config.toml
d_model = 320
n_head = 5
d_mlp = 1280
norm = "layernorm"
norm_eps = 1e-05
qk_norm = false
init_std_o = 0.0345
optimizer = "soap_variant"
lr = 0.00877
weight_decay = 0.0
schedule = "wsd"
batch_tokens = 65536
seq_len = 1024
z_loss = 1e-05
steps = 4671
Each number is 128 + 32 x the weight over its row's rms, rounded and kept within 0 to 255. Layers, rows and columns count from 0. Numbers have three digits each. The size before them is the row's rms in percent of the matrix's.

# up: layer 3 MLP up, 1280x320, rms 0.0398, rows 273-310, columns 0-79
# down: layer 3 MLP down (transposed), 1280x320, rms 0.0397, rows 273-310, columns 0-79
up273 094:087120144134135106142143144150113099161086126106195153103106111067149081085155114187055097151131113153074133148182157126130150163092117139128097144120177135169114129184072132129175095158142188138097133145126110147120157129089072115144102127
down273 099:167160120151176107138122156140133095154096099132166142116042084131090127081145144135120157144164106121183151102189078143135105105070113116123082113151160129124086099127159174066153140121128173133111091103122141133141147190126151155129086160
up274 099:135142112097139169180070088114120070165139157125089114098122084116121107100177110166146152103132125116069136149109155121126148137133133099063114144166131156106088159135165157159045171170170044153103138113079089180127076096145075171091120151
down274 104:069061050112128132135083100159134136092101127132066159154153131167111166117157167104129161163116151200081105086147160137176172117129086195100169092167104107119105177102073133108167107110094136119184133113085134136155146085125145076136038111
up275 114:135111155098140158121123128145105137082145139154098148165121138115108125127172174157148178073120146165101134172102127253156099110164103107176138094149145110117132143130186120135076145148184151147144142174144105132136158157063170109142142137
down275 106:114113078177176078199106103129105102118110160138181100181152132074147096163185197159147198122145144114139157117113055219200173143131123121104129147179100137177091106140184067183172172071107098142139159106082079127164153097120089152121131156
up276 097:141132156125089058190118102104157121174106163117139166121088096106119100168123151099121078128156134136156097097122131147170142179163176130106137194103174172029126049130192156182064134078170151065090167167078076057142128100085148145139129096
down276 103:056110098114134146152116170058075136078159150116125123154106095079120112105121084198133173148124087144156140162105132166129105114135147101104101129123148136133123136118069109147185142174091141143113130147128123165125151135122147151167114146
up277 103:137056143170165030131072136100096150111130136136101135097162093085137096170172119148163114087149102138097149160174167122138152122127135151109081115180123177147139106148123170152121099098193133079128168156097125124109123109073091112166132109
down277 096:108152118127118129146163094129107129193111113141125106149116126113126107134124115104099109128103090150206067147085085072140108120116148133107114160054069143076116137107149116110125163141129107091124114135138127157190126112151122143056183124
up278 103:115160139115149130118121124134093165066111146121158117116116134146146109174135150170110116124162060120125136133142161137134133114091155135170103136078116087109152092154244174117101174244107136143153085105141109185163167105150142117145124179
down278 099:139133097071148158138139153133108104133159116135110182175132144160139166229094132104106074147153174110122100131073085113117082153089124140160120107119126105103178119140131112178119156099115088080121108106149151055168126160124150111089133116
up279 107:119116107191152142076112120100144159126121149151101131202115164193177162150150086135170113119141149114152134186200119084137123183143127121140142086099121132114181060179105147121171144149128124119117108157090101107155092108086118121146120152
down279 108:102165107077125183141137086134173145116126156049124117073093087127119129123098136095130101101137151147180149155063126153093171117168094102087120154137056130121071110115115154124134081120156123134136159153118193132195156187112155150164032141
up280 102:140151154111101108130156161080145206110095143121158142147106105136113209158116166144145125169100116117185125195137100159169133068173120133121163113098100090108128130137088112106146078173119145067068147158159147134132139110099156127136150176
down280 101:128154125080171128079092170146089045150110147122181112106081128173135168120056136142126127131114088160179129157144163114092171160125118098134123091085093118128090120131163149147110146171165104065086140114168105113133097107134116120101132121
up281 097:092106163164131153141055135094113147117119162113158112179078131119121147115206083133120067150087140148140108123153161225145147171158069114112104148142176181092169131156141127119144130099126080164109167145132124211151165113109122087134136111
down281 103:134126090120169079146134085130140126127121111226118092163132051145153096146128132130155110185093148150125122104113111135077112167088060082178111127182147123159149150029159129115207139099052027123123170159127175168112092139071100157207106143
up282 097:112102178135124101134145136178120137032112125182150093077197138184160187117158194109160089145141092134098173096139164090154165098063179151117090083162156144155163136106120106165159147150126174091108119119150126175124091136179148110144114125
down282 091:137174096124097165133147099134143077154125101148178130175127079134128085148140137145176152113110135112124065091130199151133117094153098139126119167103162086135133104111182125051090181148116080165202119122109102103167073105084131076106152107
up283 105:079120159141110091119086133172110110142098159087146074165089171162139085100154092139125062153116163084169099210125116173120086087165163089126153093056109140218111148096122122148082107122122164109161132154072192161144044102162133119086115127
down283 111:156119167120166126119124093161107121169091181131128128129153114173150123168183142088115149099134119154134103068162188104134142141091075071069110146121112124116170168124122195158132105136060103116182093063158110210078152104114184135117155141
up284 106:098131144073164072170156091105078083140151176187155062139132134129201140099108148116120140079163083105111112129174079190073153136084119138172067109195146119079120152063058114161224147122145124114160113095178083112164136128177094126140139121
down284 099:101118134190176131099098141106154117175078144157124182082035152083136102106129087157095121054104102086199118191094128178126116088151084096162102095116175091150080080109144157178141159116120110106130055081127151198137131107167104124176083125
up285 094:111141106144140131159152123148088127145106110046115164109151121178146158120182196063151146144100067085125154147111116177065098107125140163159138098145147089085094105146158189096096110206148166087067151086145122158146145163157125135162125116
down285 103:109114126082162137076174119134124135171096195114121110137094148169138127129106097070136126077086136064062072193143084125209140146166130086125101112125116110153158119155126052171110150140106092133114207175155123111106130080101155067118074110
up286 098:087079125076109099172126131100182133095215189164122107151077163140126095097122133049081132116133067153141104098151181165137097171127142125064121171119143181068139178123105140120163098100093119114039115083153139123125112126158140064094130112
down286 100:147112042117091119109131127117073082150146164123156175152160158139111157075097089133181145081126057113058082096121121101088106109163124130121181149124124111188130084130165137161097178154130115129163064161139140192111111137142158152136109115
up287 098:147108090121073103106127105119081132163142169163152177154177097147219095134146122139103143125131104155144117120190150118128058154118096120150153153165087183227105181096132150150077148098155122180144080159156058148100079151156189122157093165
down287 097:093180159090121134096134138124075102053149082083090115129124185095131136133105100152095104180069157123171184143151141182132130148078146145097116119190147070083146138061104188122131144122111105137090114097209179080113179133126106142144149065
up288 090:093134192124102057121149096131060085149116131134103157069213110132158173070180156143063166105117155137128101169119122126124149123064162103155135143112114128128114125137149143179107045072095135112154148111151110104087128111140085050161108147
down288 098:171174069142111102176159188086152152156178155153110129133178163127115132079135174106123169129166102135101113155068138105145151141078145101157108163140125126134208122114137131092063119135088114119115085175149138130151181087142055140083084093
up289 112:153143103134165136120067137126068082124164090111164137096178122107143124119136060107134169110090122117161142113172106154113138131133170131116126148146195141173111116125078137160079086091125098126100116155130111115172087129109125114114091130
down289 107:110143097093164068168127189140144163118121128155106129095187116154146113078090171090134090129094159119151076124134093075184171040114139140113098089096110157184096130081124119175164210150018158143064127114109127109047083085169103126148171146
up290 109:104140154185105086145084104140123200094185140067154138135161113164121156131120131166128121105112120112133118138099159169071157103112138167099132179148189143113170156141196119167169076119239113100118141142116171065103079063118108093133163138
down290 113:116156160192173119100071170152142155161078093090154126116129094112131143103083139094180159093159172137166099118126125142100107138113117097121101129127136165099143151122159148103172172126125123143102147124129079172167135090130153152127083138
up291 098:142155125116137130146117172141111182113147150088167120144211102164095193186095071141084128104117106111113067114068153058119157100115155200146206086141116141145133105101137172141157154083096150148117063149114112118125195175121120149164150101
down291 102:116141160113170123120087126130132140148164205145138095118079107086173125113114127139113074061104084111163100182072060143091163175185135110116175143116170133112118137107156180089114118154106148071108091132171138132106132133151106134143163057
up292 115:069105165129080165133173103168093143074156131123146151141083093152134082117157110155110137167148146123155138132135135148084107173104140166122134156136097126091110152114193083031153147156175156155107111153091151170114141164123153152066126102
down292 111:163112157159153154089132113094134160174090143161119110139097101144106109106086102112077094117147139158126165059095171149169082082114084152133063151061099111135114155155087135118185171177087103102135071113114119124105182089128156092161159159
up293 096:097090133098142139145172090074115136138107083136149137184159049129108138096172173143150162146082102154105090138128139144068126139078095110174141037150080167095080129133153157139157193140062110108115071111109130090129151120087129121124146183
down293 098:116118100113162151163147115174099183077171035117097119106114168177070136155083075113145142120158129136159106088164147076136147138110091168154149032119124126140158163141141171114124081145138101129112123156151146142097093154111142100143160075
up294 090:091121121147119148159048173172148114178114124094118093089165188159111179138103065138171130115123168122138108150098185085129096090118113088126103110151088157109101145143190124146145121121112084162151119176106123136162147147108150112175080113
down294 077:152144143108194125180192118165124147094174078106121130112129156113120112148132112102155105080091196129127145131101139107115149137129114168203155131150136094074130123123117119129159131095077091124111156076129143076116121103136207180155150097
up295 094:098108170107126092108109138078108137128116144140145152139127119056083106122175162083074097160131145112100101107106144188190150123168130125169078201193129194142148153138110169153156127179158093176157180168111104104107041156195183127106082183
down295 100:162136115173160112129123095125075130145143105151109146153122117158136137146108059146108091180120070073146153152113058132136096104175091157081139097114093106077165096150175139138151122091153083092107114109208144114109160172086133113100213178
up296 098:181123159152159150153147166109124136089140104064091165130195103119044107130065121138107122125074125111107137104135167069073089087136140141135122103146167099081139080136123059138182182124178134121082153174192167122131181170097120179099124127
down296 107:162093039091177166118150192129144106188075165107130123097097139132120155133087093065162138115134168134134163144105090118099144131070131096143088156076098123145148162102051111161127102107129148163117083173129130128126084105132129197119139090
up297 098:057156129160112168134128108113053155166106176132116079140130056150109116131082077183104156137180080138108061096152097132159085148138056140125112202099146164121143090129123106088128141115109189130151113115198079066194136145151161125117121103
down297 100:185165108125158102109158075156171103114122135121164212087128142088134157091161145119115119146125135142128181192166109124090153179143163081068110078178150097189140145080083110128113110108163080173094165148134158213119157098133177109139130122
up298 094:121148149085144080135155170126110120190094172088124128089116064126103080139162096165127139152146218152186163119165106121223121145146135166115134168131152117114145159095149113110158111153130075130148104152134121105144124079149113086080111119
down298 094:113063118139119097087117114042097183045131138091119097136125136130068137121145167157158106133091104107159116106065147159069138133133091158146074056128092137163114065149114142128134153067119143121116088170080199159098144162148119199112136111
up299 101:153119162111086109208086076130141130112107115096115146149159111155117125144120155104158096131142173110081160154127084142107125095074113172136103147033132150159186126127108135141170081134095167136122128104096080165202117161136077095118197118
down299 106:051154190055112077105137079144145150179089177093107139169096125122108093155082175182113099147128120089112120121169153120127120128110094100124133116065119086129140093099124149135120128193107133163087129135192122138155161151100150140108178117
up300 117:098141075136147100150135135096112108129110119195115162101113120174109107131116192107159134136114099107146152170118167147150198085102154131109173073164150122134123063159149124138155130136122080079115143159114102150174143141147150113125161059
down300 106:115116115106111118116121115122178065099167074187077106117121086118157075124111131111105102102130131101118194189167120207106180136142159123170109130143106138133155111040115163134197183162140120146145149126131128115072111112122151182202127151
up301 120:090128155162108084123108137147067132116184146093127149116110143132093156136174126107122163094132119113073114097119174171178115094110082103103174160158103111178175069113132146145083129162126189114153157139103112139193141112107097097099152154
down301 129:159113145200165137112160121137172059174108118083126140070116142167061130074136074120150130105161140152149098121117140094193143125189087094107167148088108096140199099106097141116131190084160144136140174156066157110112055157097135138124074085
up302 093:146111129135107086129122109164096067116141087111144150097170090105176110186128134140169130119146104148171096071131074150068121143110156135142165163157134126080107089117106154086165078144150149175126094181057148112161153119045191193137066130
down302 099:149117100037224151145106119128066133090127172144111138090132106085102094079154092135054146084136119138085165163187113154153118174083030178145134176096096144176156123115174102125146086137129098130148113089201153138119108100195159074139141108
up303 101:180123172089092117101159096105139168091182150105184165126168115157137151148107083087179116090181096151077115078121167168113106122103140098073119162114141131140137097110170114110162113141130077071185053100128164153188133129158095149073110151
down303 105:076170119116042074067094145159126068067136104146135117140129125152125149088115112173109094095154099093117118096116204113159118088108118141106168105098179156163125146134175135175042094105098126091109154122067102146099112123177097133100094055
up304 099:082050137139128136102168154124118125161143051140093141158127141128172100077120109104156185087134097141112122197155053150089108115137084140092145161139133131116117080070097120113120149113155130145089125118157102116105120139114110108100086182
down304 108:114132090151151157091136112169107126121085092090096155160089142136210157119090065150112097107151140081046187109053104110166080124174121149160141152079104200148175153095168117184174135119101058110115171107132127150143143153170153150153109144
up305 089:149123130178145180108191143185148116118095134157156113143108107139151182147165095104155148159177124120082141108102146185146128089158110176100081152130103116143104169182176089119128194133152142096163170103131131156135157131077043113148146190
down305 097:119166098099098113123089141133090154084129092185083113178155092170152141126094183170159123104117106164152106122033144089143149162146143149140107123088119089129128144120139101205107079128137153148066161129134132187134109114149164106175124091
up306 095:108137076108085134156121089124104138156045139166132086146210166200085151144099086124146111140100082105152131145078083135172117104121137132126144115119146154175145151162117131116169105139129107164168090195180067118144191135107137139151157104
down306 097:142125115110157097153136154130083124172133107105018145135137101124107147172182167147143098138105110163123112115175102144132177084092166061185168167153172119111114122161173100129066127110083105149126129075130160166133142164137191205175137101
up307 090:148142137106126098140128182057120124088119102122180132152050082124130162123112096105147137123125136127154096131088143129137146180122141149126195144156167097140121140168106114095103083127206099129208101179171116170141154139110141113128158136
down307 089:099148175143188159192100109091119094113116148167117119170086130094128128123102120109087146143107082133081098103082144101130105173122114144126155170171135095172169115116080137192103150148163083119117106083194157087151106140111173128128153138
up308 095:092161123152120140038105167160096133153095118099163115099128109123145146170094132112102135138069103216108123105096114138127125163158205111137152156110101148046132101105123153165194127167108166088142200120078118146114149103173126126119107125
down308 097:093152092135129167118113158096132111152130190132132115145163130102090073139123060135117100146093089124164209163151142103154091141148041104158146122140178106136123134094149094144100107121152165094048178116164058161115171069100162147130107122
up309 110:094180150138136106102133099087093183133134078117157148116171109104137080094082168101142184151157093117171078070082196139145095147143127141157112132165157164148117116090084146132128093134152170106111100093135126118122162112134218030094200118
down309 106:135154111212163073156068109144121166154129161172111094141079109110179118145085180131153150126229109187110150095097082171117151166111146111140210145114145120163120140133101149122114151126142114126097093107103113133168176110135142117066153122
up310 093:134146124101126131093128115090133146113168078153093106115130098142165166168188089143119152110153131166120142133109143148135149153146114159118176165142149100095203130166157136152158101114165131141145158135137085162118093171152137147116133189
down310 098:190157104085084093131056157152120134151107101134186117128121120099134094173164150103100117110187143119138129138134114137126142120166072185142135178079168093128076097141141124108121196185127128065080112165092085099128113120192234168099156130